Part of a small language model's weights.
Size: 9 layers, 2 heads of 64 (1 for keys and values), vocabulary 1717, 2.69M parameters.
Each number is 128 + 24 x the weight over its row's rms, rounded and kept within 0 to 255. Layers, rows and columns count from 0. Numbers have three digits each. The size before them is the row's rms in percent of the matrix's.

# down: layer 6 MLP down (transposed), 640x160, rms 0.147, rows 601-639, columns 0-159
# up: layer 6 MLP up, 640x160, rms 0.14, rows 602-639, columns 0-159
down601 113:160151135118109131122122136151093150136114117102144096067131137105153098127160146121137099144078149136113107103103073147100164076100132098152106130086117117131161175153155069115163161130138146113105130134141127120104135147118137106144159073110117154138132161133100099140119088125138123111128127139108112159159111112136086183123163129125087136127155161136122108112113135126101154132111191153091125112117103118109172114144151109156126131107127150156178111141135152111122122136164153
up602 104:155135147136104117133117137119167144145111174143150119118108133106127126144126137160152122166144106136134117131169097128127094148112092164115108132151128111133128084125146136134122114140113142176145134135104168152143099106169143110182107129174148108111165056130118079124159129159104127094136162168114144060135111094113070100120118135101139151102135146159121116127070141141119110116145116137116145129116100169082154091178135138150111125125127143150117120097084147159118137101123125
down602 104:109117088136114136106166154164076123138118138150120105128113161154161159091122147114072115133087133112160073147109102123142149112148164141169120131159132111163135127122123120123162142145136111114110116135120091138126167165120144169141112159147154078161170142122136118097102097093127134092159160086112097147112130106105139112131175140106115109110129092138142117116130132110125154165117127107113119117180157151072137115104141133165142150160134123117125139103113157070148106123100094
up603 094:151160123149135111128133141177158087182143125123134107149140183148131142117134111162111098131130081083136143107133127085106146131110116112096113130156153149108098124163109157084112110104146131161138112110146149130160148097082149139104108100139107102121153158079117091089086148148147151167181175119118126148119128120123111126140114139111142126093100117127100124152147178130136156113133130149109109100162141173137129129095113149134128102107136154113131117131106141185076137089104129
down603 109:165136063141113129143151144128158141151155120146116132168110127143143177142129128119123165105124132111108133088111124104152123129125146154130157131105102152110106153114085125116140095146158098137116119170123126130099131104162080134131115124133102128127077110070098084097140103149107131154147149126141170149139114122123174073120125185121111131140148156131135144153127121113185142117125106122154147123126159184132140168158137177127137113096161147131139151053145132135099135120132155
up604 094:108134134094117126119151116163119169114132139149114136137105063116156108062143138126125151123113157110143073109098156130112122122117129124152098136097116128125139115100097114125118109113192120165127134109147143129117200125106136074146154091150098126130120137121126136129148124141108147119106123116141113089147169114131094135132066101065109163115130148158126159099083137095173123138104124094127125119074133163149091127178134128148154106150129123122153128145118127110149126140127087
down604 093:132149134176171142110171164125158106137111159133175135116165192126120148108141136132118102145105113134106164104135169172090162117083154138084104123141106159123121162118147142116133148122116107171110109126065139143148123144130144162126112141151129133132078107144078140147117132137102116115126123149126122147126147132153148128105124151147109108112134115119116109136133115115131158121110096146107111109131083078113146114173122174103078159123074120087132133134152156126130137126149195
up605 098:114128132124104121110150111116119154085140156133125156119107140091101133120098122119153114075094141082172107098142108126094110166110093111112148120137156115123156138118146171141133132136132118137109158131136103171112179135160159165056111159109119083140072152162145122164104158146137147085139133087151157139121141152118087141129119136102127134152137141108142132091137111103092100162144100119108098131116117098090143176124107133118136136084097112127118117096118154134159125103143169
down605 104:140129106128126138104113149139121138191179130154137124143110112099144124156104101077129137148125102119147147106182072117114090143125147155082162162121127122135144146154143086139085150121128126152111083138132088141164127120144119119135143159134159131119111155128119146087118142159136132163094108153102104140124143142115087119155138145138105125135168098082144076123146151172127138143120063145130126118098085114130103117082135153148131090148122091193134147128111138117142108140132110
up606 088:094145162124123112101166136147112138093139150143151114167120157186126124130166094151132097129072138141140127150110139165089122118152130161115150144160147133101116103118135151112156121120121121147129158158057100126117165122098150145125150077119161120144107128147175119128152163162111159127100122110146120126141133148158135085149109124108140075143112100136160126140103149110114154152119116128115105111146138163146118121149162179181152180144084143122137137144168154159152145142130108
down606 088:141097146130110090116167120114167099100139062096155107124141106098110133137088180096129144095146153141075136128104130137188125153126092118124148102115122142117132130149138127129132147134119124148142151110082132145101069100147150144114133147139129097112135136110097172086135118084167115143161115119112092171130114148124131108159175112106138151094093123110114150129152096184155113126127105145085123135138125134101111122092075118151133116099093127178110117134118126119144113142142150
up607 095:122134124165101145107080146166161154105166092070158164131078150147123080085118150124126145119125134092123130160141145137178117125129171147098135160160143136147121143112152127111124132134135140137143130160124113109146122149148099134114115083113124114107103126126090143144123162149105138148138096123109087149141131116143169166110159191080112108135070139133174106169100117101113121142110166114101130082127094139149123139079134132126130152119130106078139155121140152143128120126143123
down607 104:099117119090180165120156116127091114120097153161100181109153142162079103142124088122117110130113137093177122101137098104114130160144105155143149113121086079158168121141080115143122086129093135098125146120069090164097117168164146138101126146151121141095103102129138125106135089126100130138121115144122135125137128126108142112128149127130153145127129140139078156134211159128138155128110132149139147150137161146128119126132123155135117142137122124198127131130113099131143131116107156
up608 086:114099124150095118138113133140149108179127152164095137119138130147084139110117103125150086152117082115155176148130091136168138129138076129081154141122090146150099163163135130150116147072121129129130133132109088129146141145140180094122156111118122139128133146132158097119125134185127130129110172139071095160146120149094131132069136142119125139111119100140101132121129171133088110164146137139093144111122121164155128117108141168124122101147120143122146107093169133160136129165176121
down608 083:122155115105136125100122134104135113127116145065091126112116170130148135153091159139129113157116080111097113127165137121086117111131139112127133146088171148122144071172136107133092102135133130166128107089082149102131123131125122148105121156151079080106158129169121088112147113184123126114116085121102117126146116092136119123105134097095114126176150095142099118154142098115125062111168119156109129133119142134141125149125127159152152108117162077113134089160115127134103130127121148
up609 101:114115109147106129111157118108108154106124139119130151117118139162155125103137075105120139114139166115134131108096147140143149113146152115161150100116084120123156164123094151093117123042144103112109114107151152168112126143145120156149138134114169156109103168118179106083103158098160088118148141110101175110126091153152126129145141148107127142084122145154089097119174144153123117104145117158108096130095147114122114178115145103149100097108084103126151112137109140146145137121089145
down609 105:154146102166128115113127117142131098166153139139149161087151142163138155156092095139154122101139119152118093108118128145125117175095122084147115119146113170133159100083140127150143144121142073111157129101115117113095068066108130138101121131106131130110140109157121129113136102133150150144155137127113120081137143141163117158122091132115108125115142143103125106133120156152197136114124120118137172099143141141137166151056134132153129170138101105090148097143167126101140118125142089
up610 106:176127122148136123077119124112095145092138144152091117117105113117153156146072110110134165129159128126102105137125127121108148101135114129137126094123167132114106139154105126152180137164134134139113139129173111142141148127179120139134117103128154121168113118157163124152098096152138126180158102163122154163120127139078089123134083131123122147098109116152113114109106101101135149148076112123120080109154136116131078090152102145127154073148179128106160138123146121118145157162161108
down610 118:161100136142118095121106143051133122143161129158122103097141129138122131169168096135123107159206155171134118122148142114104101164117136117122127154131122126141087106132160154175106158127088121136115102147194094115166086117126126115105144146156123085149116161101104128076117114110133118108155137127125108132150098144110193166131097113131128141120150084138106097105126140125133079145139099117156120126161130116104126144132151096126118152146124146113114109109129172137122147133108122
up611 097:143171164147109137123138118135129151107091096089122132165124114145140139105128148113143127078130146085096142138140165173164148154101077133114074108145113140156124088144134123125107132163157137111109141090145121104115111101098106144117139103104107129115124114147155143125134130151136104139105165151160103124131101166140123153116111180136109139135094151140135162100113153160185119111131148155161121162143107102089111163065087151142103173138104163154155135119088115152115126133146132
down611 088:120134156093117135126136166109153127098135146116123131154117094127164175120101089115130152141136141143128117134103150160115113123139139107098126181144157139132120159121177105132120125132119133142157118172035138181131120171119172119109172085108148150181133157159163140136183104114165115146123160121138140178095115127112133137144115117116108116128148130126109121140100105113120123153142146138104149158142170059148141140104101149153159132109115121094149103128128148134154132153139144
up612 103:141183083149149122116134129128104134135129191149136141127088134183133129133176123096103145127136144185138119121147162116117118114107118141143135116113105103173133106134115143090152125153137123121117183125094127158163135134155157104122141086151175110151066159137135133139163132160115109139121114109105146132105163131145121069117092121113127122099131134122133159133111136138122110125159097096138096124147141084066102100171127107113118152145127145174136108099161113119151130166149156
down612 095:182145160119135157150112149106099112153127091091107116130173142129115101114096092157153150100147174156136140111102116108110120146148096138141116141126139102145160135142116159120102146103148115148111114151112147150134134128121132142132157178106053158160131106088118140137126118175136127158130141135153114128120089107147151123153168118143112172174123161143111141094125175146075143123168099138132145149064105141163152128147114155152102122105140108110115143102159100128173116115135116
up613 095:169116112110157134088136117121099129132094121124143157126088116123122163126120114154101115118122143109121133110135153153121137123098126117092135108108152141147157076139130119083104111100104156106122101096143129176113082136123154136158180114179107149159124129167135109165116143173121149094164130129126169140119085133113124159125162098163127136115113184136126162094130125152103129110146120144131145161164133134116099141118094099171104140120136124084082102121204104120129120168124144
down613 089:091112156121159104120123121149153123120087110125131101138092163128160122103144080100119122118135131111108135096112097114144137103153175113082082099125113167124104141126171117152153125127114185164135129145119115108102129142154136152183116125108156126129138117160111145104169109113126093118129129122146166110151083136120102129151095161129124103114146144119166126131098132115154114163123148145119108135132128136114149137107171124129142155140193106147157199113180111096106149087097091
up614 103:102108116118118142151132145125126117128133130116151129146121122146183110124140114120123112119097155122117140125136113110104107114132176131144199118146097124096112129137123130110139135122152166146097097098123092157094111121120089096181120150121136172117114186141158142108142181126138142117090157099101128110164096102162115137143138102136112158122110119146161098078088124119104102123155102167134143088133083101083157088118100106139084132138076121133107150069118128156124112141149125
down614 110:123151131151115115168154103112100089150097121088147130140120118109150130164135127144133177155111142100139090108118152057125098134107138084116110164105160136115115141125101092121118134116130128077117118106136121122146177141181132090101108146142130114116136141118146116106102116183099157106111124126124160070129120137167153141164103172159149167107099141130186140149130135133129121118105164103167135147121114163117152145175114119125124138142096105125111103123081146144080139104130141
up615 105:140083140108100177115130105120158121159130158112103097133129108127132168120106124114121107101122137139139116161162123131128107154115115146165183119145135166149111111127158170113156114140144152106126130132105096096140100122123099135121150117098145074149121162119180123101138128127135120179112134109099115105145140114103178108152158152149125109110160126126116133141144130122095130116181132138132136138141090125085067111123157109144133141148123170203093164191097133144159114149110102
down615 115:117138144130100131080182106096120110125115152147120141111128132111145134158144160093125100108136088129147087055098119108114116135124152123111137150145138132203125104177129137095134138120087127126115161130153125135139132118077107093191135158153161126071133171147133139121119177104124122143138124122141196089073154075118143119116085124156151131138125145115112151139090128121135113148136133120153126125131136113131133120128201108135096124124132135125142114125136122115104141136148143
up616 097:132114172145119103129144147159072124125157091118141094106155125113132168161125150058112153128125146129128156106133128088121126146076151135163183134104144145146151155167146133130131145105104126133106142107114148165147116127127107144100141102109153098151178147133164133103131125094160132110121132127167062130107108152145151094170113143097171146114105188119109118117111089146085127155132161129130151124102152131127102132118088125138141140150141123151127147088172099110122108134120108
down616 097:115093150105119135079144146118122181140120112116115123126136095169105117104108169091119128150081102166153145110128107139167129127212187126103127170137136098163072129171123170099137094153122097149154131141110122153119142140109120128121161128146179158117131152107140115111120134144126151145118133097121150130082128137127117143165145097139115128102137156108148121117136102178164150127122132107128146160106149152126126150137082143163148149160106125120102099130118092101162108150118109
up617 101:107094091147125143146125105129129122121126167117138141098126137125099137071130141114083165102112122180148195164129105092146123115147095143122136135124129110194133121151142159086141140125157111143128126141121155151150096195137121140128154132115155083105103160108098124081131122127108104151143087115156126127129165175130140114155136177103098108172171128142080115107148116113125109160127142093138159108122125111151181155128138141127116122141134129119090147127136114138097091122098119
down617 105:133122143111091128147137162145131158133143145159120132129146129104155104149083166092127129185166137135095133184101133186117140131178141119143131170142110131110159110107119116144091104130151113135051116104156093136143161135132150133142147123143119123131119079123143153147125106120126133147113109166087080106159099129116142136102130136130114111143102123120153098121108143142115165096095161143135171103155147145119131089104114113131128120127104159156136070131129104135152185155081139
up618 094:151148120139114158115127110114125135119156167099147126120102158145153144133116105139158151161156084122113158122115160129140143148155069086155121162134103158149154146136124159131113111106153085129108133153129106125136131127103132134107149085143123138116103156130146119162111143158142125141119154124142131159144163113144126146116139118103181134085103157114082097066120170142096171197144120125143082103145110130162102122118156137128086075116121153152128090105148141181095121143117145
down618 099:146122126134134103156128159098124113140095138142124081133150114126134172095071126148084140110162117178115116214136120110121129126133131124094139122122144123144154095099106139154140158150133097122109158134112129060139099140165111124130106116137118148147106131165103135086137131170128092120107134168156148133118100144107143126152123123122122162147097105164151177125192166136140134113139156158132118130147151129111156080161145118141107158134135120104141135101176105122162104116168115
up619 100:095091133128129132195116158158133153126122081141145149082111151103138131136108111144102126086135129138128104094155143138158114106142164120146116099104120095148135146113124130122131156085151105141154131115153154184148128124122147140110128071133139108114104143133163154150120152117128132100130180123133076143150103135118173158146113103118191141134121099137184089108131153147103174158139139150125140133093134099104126136114125153103078165132131127161111184152128116110116116088105139
down619 110:114115139135126087134135088142150117132107131086138115146082120141184126177156144076108139081119105165140124139167120143111152134151118139108136121113117093148112138125153110168142132122092086144143151146179112182135101191144128139142112105086118073131128145074127170164121112133153135135131141136110097144112146159151118123145115101113145149151171119115133150114118099146135145126142147137147141149104173114129098151124096150104106111154139130098148157103105089083117153093096131
up620 094:124156163188138107099104110181107139128119122128093132131136132130108119097122078156105128113115136135107109163075134123106158113119139104127109111154089135127118080113093141132150121157160144145093077097119148118157142147130126105142130129123132093125139149107111169126189138110075135091104125120099118136154133113089113134055123141127151119130085135129090123163090137142140141109125145135125104122126140134115157177121124132148105086145139095096151136134115141097195168120107103
down620 097:106120137133110166107151148120124121121121114132140145142158105105108157116127137109153141193127144123125122135139141101162103144111139182133124124135128135119134103104153060086084122131092126125181160127116142116111116145112125078139146131134190112116101122154139125144135153144122092127129143107107144110075132105144140147098122092155123141174127113143210115167151134101131161129135108142134139154150107155116144161134113135122163163143070120141083162180103119083114114148123108
up621 111:143146130084078153099109131136124085147134156122132106123127160115152128126133084120111103122140129091168132141149116124090116152133155134195136127165140116170155125144122139136144095115114187101142160125148160087144122134126094087111163134130156104134134146139169137123136177135104094093151138096140123130128117119105190114147157115121140107162134110128156138179129116104122159117115165158140101103122077126124099152054132119134107115162130127099136140111106136149112158115130082
down621 116:122133133124094143085126115162118097153150161162106146122140081132127113115138109111151126099139103085129079163136144094134118114104190132079169111131118176134096134151093109108168128153161146112127111144126155123136089141139120131129136138168124159119146134095123131089140130152124138163083148210111177112119111121116163098148148164114104100094125130113133141133101135097146172161148115106124124126151087122089111141102176120099144112145127099109132151123148147102116104112136127
up622 106:102145138124159098120143107144160169126149092116124107157130122163134128133139025129140164164124103088114111134145145130151109090137127127081158114175151074136138102110115089160156140121105148092140140197149091098133125123131151100170132088162139131116107126139106107141107109148083144111136171101143145131112127135122130108123161109108126141116129161115093130116127130091095161167125148124135126148127088100142132149116136101120108128099153145157129130161132079135116124136158113
down622 103:171093136134130108133160097144127114104114136134100145129132134149125147102113129138124114148139103121130121138111116140117139146127134102135144157124103129160146106094114113162123144129146087097138113112158105103121120107133130146169178138126153174172104134123107136093117148153124098091139124109120152151142124154124179139180129092148121157161128132173123120114128110111165168128118115174139150136099081146107080087142119208193142076102150115109126126094140194135142133155138111
up623 103:093158095167134133090094091101129110138125139093129156133149102097100149112113130134121115141125151157132154131118152100159132087110160133131126092132112114146127156116157113194148140108141165104164139156164134125175133161124135085081138102130108160139148103130148119150130120164140126121137113189164123153160127102144068138164158111145111128159108155105130103122120106150111178121090170140146105133110132163121097152144101151131130122178114090154140161122123153117093109124118109
down623 106:082137167135118113132094140140139109158187100165136136131132129138154158105133086137158183108156149141160141118147082141153124139125131130151117131178179069130092165083163108137111140171139135145100129116176129118118114153141133122128137112131126121097144145153110177130133137143117121106161140139092135135151148155139184107090152123115059078146112132095169147154100138138121108161133123125089138135132086146147141140112132128146133142141124158149138115084124143133131116147134169
up624 102:099094129113146099119121128144137139134117153085175088137128121115114111091140109135145131181144112127133139145135089143181078121139162096163077153106122160154154064119090118126130152084161143150113189115132100129122126090137106132086135087145128091150121088137139131105062125148163103151119128127132131138154153107164136117105131111119122125164114143081124155131114138108124131191128160134140116107124121166153133134119105108131154126139164124110165156143127109140127106150149149
down624 096:167134131132130167096093162093099103121132144097106165148099161123128136136164132091134057158140126095140102166093130128128128086122126141164162134154136127118103104111122113139124161103110071127167136149120112142101113161157178112141165123148130161136113120150071117107124109079130131144132097135105167102108129145119116124137130129154121093097155077142178143157110137135180152110140159169108170117114166150146162133136130135125135110142122102138162127123117135083121141121131125
up625 103:101137141149130121146148147156092142118099129136121122154129122140131125131114126158113117168147125158132098167139124066125111088125100129144050126125141135130102128099112153145160124153084159156125128111123122124125146103145117167113082074110107117132132150102114110100123145131115138161124230119117149160107103105152157159124136134111186114143144136120124113116088146130135131086131125068129123081137127093095099096107164150137080132137103134122154121132128125121123151161135159
down625 095:179121154138150146160078129111118132112180102130150115087128133120092133130089149153125138112118142068117109084127140121107071112108148149135126130122127150105124159145130138162100150097118110171137148077045113160116098103096138120158122142102134116115113086111156139150115130144129127103154120118142115091143108122093119122114127133163119140166103146141168122117144118115144117151108167176117164131137136164145159175117149106141141129119151093153159154123108072145126124118099126
up626 095:166153129134170133101116142119087095122133116118134066135106180137133109120136147147150078164135102112107108137189121153129117149129153140132119138113094147167163172127095145122149158121114081139113136107126106165150149120152122136126098110123093122139120094124153108141131134149151126172146128111168081159109154127120102142138100089123099152158107147162095119101169140141112055125103090119099171162161135115117129140087142130151121137132135120112138090128169121118121110163122153
down626 097:131090159096088143127156131121202116091132151151112138167171086104139128133158121136137147123116121128140120129109115086120163091102105109098166148143187151120118075134141116138075117130135165119107074130135141108144078104135152138151112145120153099127090157120117138106111132128112134128135157121117172124148109122109124098118133178122121110139142122163142112171131114105131171135109128128148104101119149144137124091135077128126098155150118164160171137161098140105140163096128093
up627 092:119107142123126099114170125105122158126153102112154121118107083131158146158127103098101122161135104075170107121121157134134122148157115125146162134151117164129121113118135131066084204107125133121156128119124095119096123085160164129125129090126128130116114112091115122098095135148089126164100176131130127140168146154079149148107134139200134107146147093158128129130113186167118119101144119146134152127135110125141086122082115136148109120116121142132157130101147142116137126095091137
down627 097:085087166147121115150150133108130120120160187141112125144127126071178120154135143144138142120104084126156132108112112098143138099149166108138143135121148163098100121113123138116128140150158115120159098099187168106138126119133142170164140139111135105117079128091092128114150105146128155127128120086094146156118119135105116106142112153126121087112131121121151168126107134135102152125090125115173149148105112097112146128106118198118144117118132098088136123094098102133143101089188153
up628 106:099144112123154128159118128124147126134088163058157096122129156094126122138184110098110102150119139157138147149135104134146135103120141112130122120122166150150141141138126124105108124143107143148106150157131134127099116129142106080153118167080100112095101097163072119100112151168136095143092173115169156125125143097129126140088143142135138164118106132134142103116128170109188118188147162115128146174131175123101110181144135144122139109127094133133108127165135099128147135148145114
down628 104:120123164082153137118140123104104140128124138128141168139120127173130135113169130107122086135125116132139162152131129111142152134109074129153111124096139118123144176097113099105125125140125111131144130131098051150135163147120107093160188149136164121134142126109113160081143084099160122131144111146144111147120150122135126131127150150156160192097133110136164124126125168134143115163138118114102130148132102118124201133120131138117159111049079139168144137102127112133150129127165145
up629 102:170127123111133148141129099144105112117194111122134149092145135144138136164166119219129143112121104108139092094109103133121133147135133163116105174177144144126125122155138157137104116121170131112136167164089150125129150094126172149133109152106095127140119118145110116108178114135111123156084098124123115119132114109132124121117103139181143145139130130145111133135173134115135141121133130184126113098144126161087096149167095165182125084131103140120149165153119128116162110108156130
down629 085:135126131137154166141128147159152154141121173162131119119090108109140117124120160131159114129135173152148153142183149160162114102130138065117130129074167098116122136141158121109155109106095128145164118140163137157100134132135126137125160092141178142092079142133132159121124159114134087121166140152159113124124186123137124142154164112139082164128109146090141162097126112137135081092121113093134115152141136111148106146104172101093134158125132161160126128081123118131136165139115137
up630 111:093148105116169159078110133164155105133133192095147139128124127138125145142145142114137148136093063127129141165166196093152104150117134140123123083168116142163138138107153168119163087122155122112118100126127130114132147084147137098075120102136069125122106105149096119131117123123148114142121155132138154093130115130132119108131143111086133122143153107119143136090121138160117086122094123119179128129143110124147159149117092126068152131116146161151100130140143096118159108103149140
down630 098:125156095138147119158129127117154155085135121150108111114111136128198132107074084145158089128133097095142131138137139109138106105134134109130142164157182139096127126121078130113116117119154120160145087126086199162156146123150128114153111113147134129128098117073135146158111110112101138145120121124093142150148154171112113110149142110135140109143125143125114124152121119111150099142130151093067125136068156090117090131102162079144138128130108135096127119091152130138134106154130166
up631 099:120115140089113172173097133150126114114149144107085140106104145094132101105105149142079130096086104120185137112132089103150144119098124103125126102173126123158097148193084150117114139124098158118135116134133119100111136133153081139109112070154173161104154108102113126148113094101164112151084122149137107116133166119122131097116116137083163134144136113138141141091116165163144105145074115107162127136112145132106107122126142121115109139122140129136101166163128155128104156111122116
down631 089:130126081156102118133101147129131125130127139164124178166154071108094119147150156152099110160157096151116128166164112090139123131121113137089113085124136127080158112112121137150144084119109132112101149127096141118129132139111159132107119104164129087147164094155098132102095112102148144152185131103136103172173114127163102126143096125173080104122111152063124119136100130088115138098129160147133128103110097119160131131131153083143153119127127118140142166106134129147117122134110113
up632 097:087130105126095134163124144091117125122161169089118113127115105157131121139097100151095163161144139086171127145123158160098125156125151105147108132118132147152126100126091099168126133139098148113096142159116128109128159150103125123087102132116143101122124130120150152109131144128127115163156088130174119118114144134173149110138103084114168161093098146123143158127050123219139133148136103150123103135095121110123125132115080145143113150131121136148138096140113181104126143113127113
down632 106:118155138127140084131127122093163150123134147121173152133100132088179098148179119110136133128137094129154106162133157104115140142136168123122135126091112077164123131112139119082120100131144111116111163149133099128130162128120113133102126133151101146133131109135154122105120151104109146131132115145117190122144081135075130069085091149082133147106141143100137140119099087160108130107137123114118125146172165100118085140145125171078175152173098150154120119133138137101137158112136119
up633 097:105152090172090126154104086121125130157141125156113131162157143093128146120140130155111179135117114126111172134128156139098133123136083141111204180141108107120164105119139107111100153136127143123122152126126144108117120118140103111129126138151115092122129146162164119150089122130114155118139153119165149116101129112135142111132108111097121138110107148140143150146076068166146110125191086137128104117092120122112097165111133133151127118100187131177128131150133148089124110170176134
down633 101:162123114136104120141135107124178198104102124102183125085129105111134136132130135133128133100125107128107127103112090152118136112155101137152136151177098150147085095084145099118083170121109111139113139117100155140107092127125144132123134105130144109099141114082142114112165098174108113110106093138145080126099120126134129111144087140143137139083138135106126116152172117131122124086158141161123145114094168119116088093127133182113107120152155141157141184141122121117145163083141126
up634 099:153110138087134131087100130161132090109129142130134130104108117161109141104134123124113119120114118128126128135114102130145143157149148150110141097168169176123109078168102110098132157159119135106136111106145170131106100128174140097141113132167139129167157138159091097086129116144098111109101110117140128097172120116135152163125099062131106110155128125109082119163126131116120068098144130128109104099155135100083143133154118087175120092119117113089080140122134126162094146127155124
down634 094:128133100156141125161115106127096188097130082119103154141098085105112127123152102072145108128143123116124143131141120126111163137146111155114111120111133096144116118110155088188130094072118144190157150100139134141138126138094100135123115125148180142088122127112167167163116148162154104116103104146090118145111129135149134159146123124103155164124146107120169124155123118164157180092122158117123110126083102146173121115075141115111121111155154115137117141100138104133129097131125138
up635 098:128152156164160113166128107103126147165173127136158158122135104143108176155136071122142138130121128100168151087110125189094092138124137133155093141098114138108129125103120115173167145134122137092131168134121117096099080140165101143117109085163168115124119139132093135166123084083122136156093153119165180120151129121154142114153125138137166144114149151102121119132111143122073085108131143110126119102090148168102131151152141141126153114125138123167135137144119102127134111130115143
down635 097:135114122124099126163052138114137119116111117097103087109132134111128087127183129175149174129116092137132133129119169113184154108170140123104137120141131111117148083126127068109127120136098137129097128132118136151091140067153117162121140091116175170108138106172126102115145156172159083112119132144130138123107098125104119115113103162124169140139136130111118118157101140162121131131156082133139160155132111155123118092133137114091131135091132108115155118115153160154095132097111121
up636 101:108124095133092138114108113123125121133109105083146051132125137112104138086174171125140133176130121117169089123147127165146098130074131141147098141135107127141129107119101145095089142148150154128101149114100139161131111177128111116116144156118164123110127112144101167134086110109096122150115129131097168143124129155128121128117165127088131131112158106171121205102096110125147098125125154170115097140112122102151143130167091107119083086134133120101109119104110130112142126147127097
down636 105:126095140146101072129157115133117154141153130070139121112137096116116091127096139103125126109189094130139105093143144144132142132122128132155120132190126160159100137103098119119144148076121125149092153109081122117105125108120151145113117128144159162156180146111127076142128078120125126149118140124127138179147169115140134125134146133086149117108137137119134121097111142157108175117105151116112139145132131154165115136157133165092110138162133104152128160078175168092145155143143097
up637 117:046162083120144123133146131151104097089116127097133114120137083129155121115169123105167117095133169123227129132116111084106116138152139135132152143090151112124117143109128105139107174124131098132139124141143133094135119084147136135111090138105130121135130115119118165143128131160129134117096135121113112150111162143158092145179111110135090151133111142150158137149061134160134104135137131167111141120126139104098118151143120136127123108116099154153117146133088160101153147182124116
down637 113:135099122125135134104150130134097139120129130174112164151118103121156101137131149142083111106156121114170131101129161171139099139108106133119099109135103157142136085098170112143100131102101143122098109170154122138135095158110135129148187152108132139174106135148089153119070176144124184171131159121147144122114134116135105149137123131110119137137115159168106114133120134147154120066134156149124125157151129086111145147134142116186108155111117108091128174130100152176115117108161145
up638 105:127144121093108152157117116107150073125122141107111128129130121121131162152135140163100137153102156131084161091159138118161113143132123154121110175118146139109102156086108140103161116103122154167098158122086130145176174126161128113114143089133134120163089150109162140139176166132107063103113077140131125108096100147156161108122137173133121138126115130122093132121101116121149111131131113155106126116152173148132110108127103143179164104145122111177142120146127177098112137127127099
down638 102:169126150120119095145125109126185121133126135131160106064139142134172119117152165098096129141177106124099125132147128124117131090122140095080141084112131162078150109129114146136145100130116121145123151140064148114125106147182115159132117152132087192136159110100138110152159176112101133119128088148122112108128107116116162105122121126120171120151160119115131135159119119121108140114142092173139144099103128093157113127147147112163152125131112099110118112167122128137143118148175178
up639 109:108123116126165160087156165159120147086142141142133134091070136117132108171123104112151114123125173147139143115130092114078165127113140155107123088167156130094104144130158132144118087137118139135104135113098139126159106152136152074099160097105111148125141158160167110125180120142092137112141136117118092133180161104103154113117096113130126115127137153131084133117141135130152163130145108133119124142097134103109127113165161088130120169079120120142175161147169136139121115168138112
down639 107:133111113145142144128114156085146124121125154148131073090172113147171100131111121098167145096166114128126118151124076128086118134138104114134078160105118158143169106134133082107137122115158154124146126123127120139115114098126114122136141129120123184132130112141103159118119141164142171125169103102136168101189157135128115132126130146098131115107151155152109131130111094114138095150128191129151118097142093158145127083134110113141134167140118121141147156145185168117162176149120158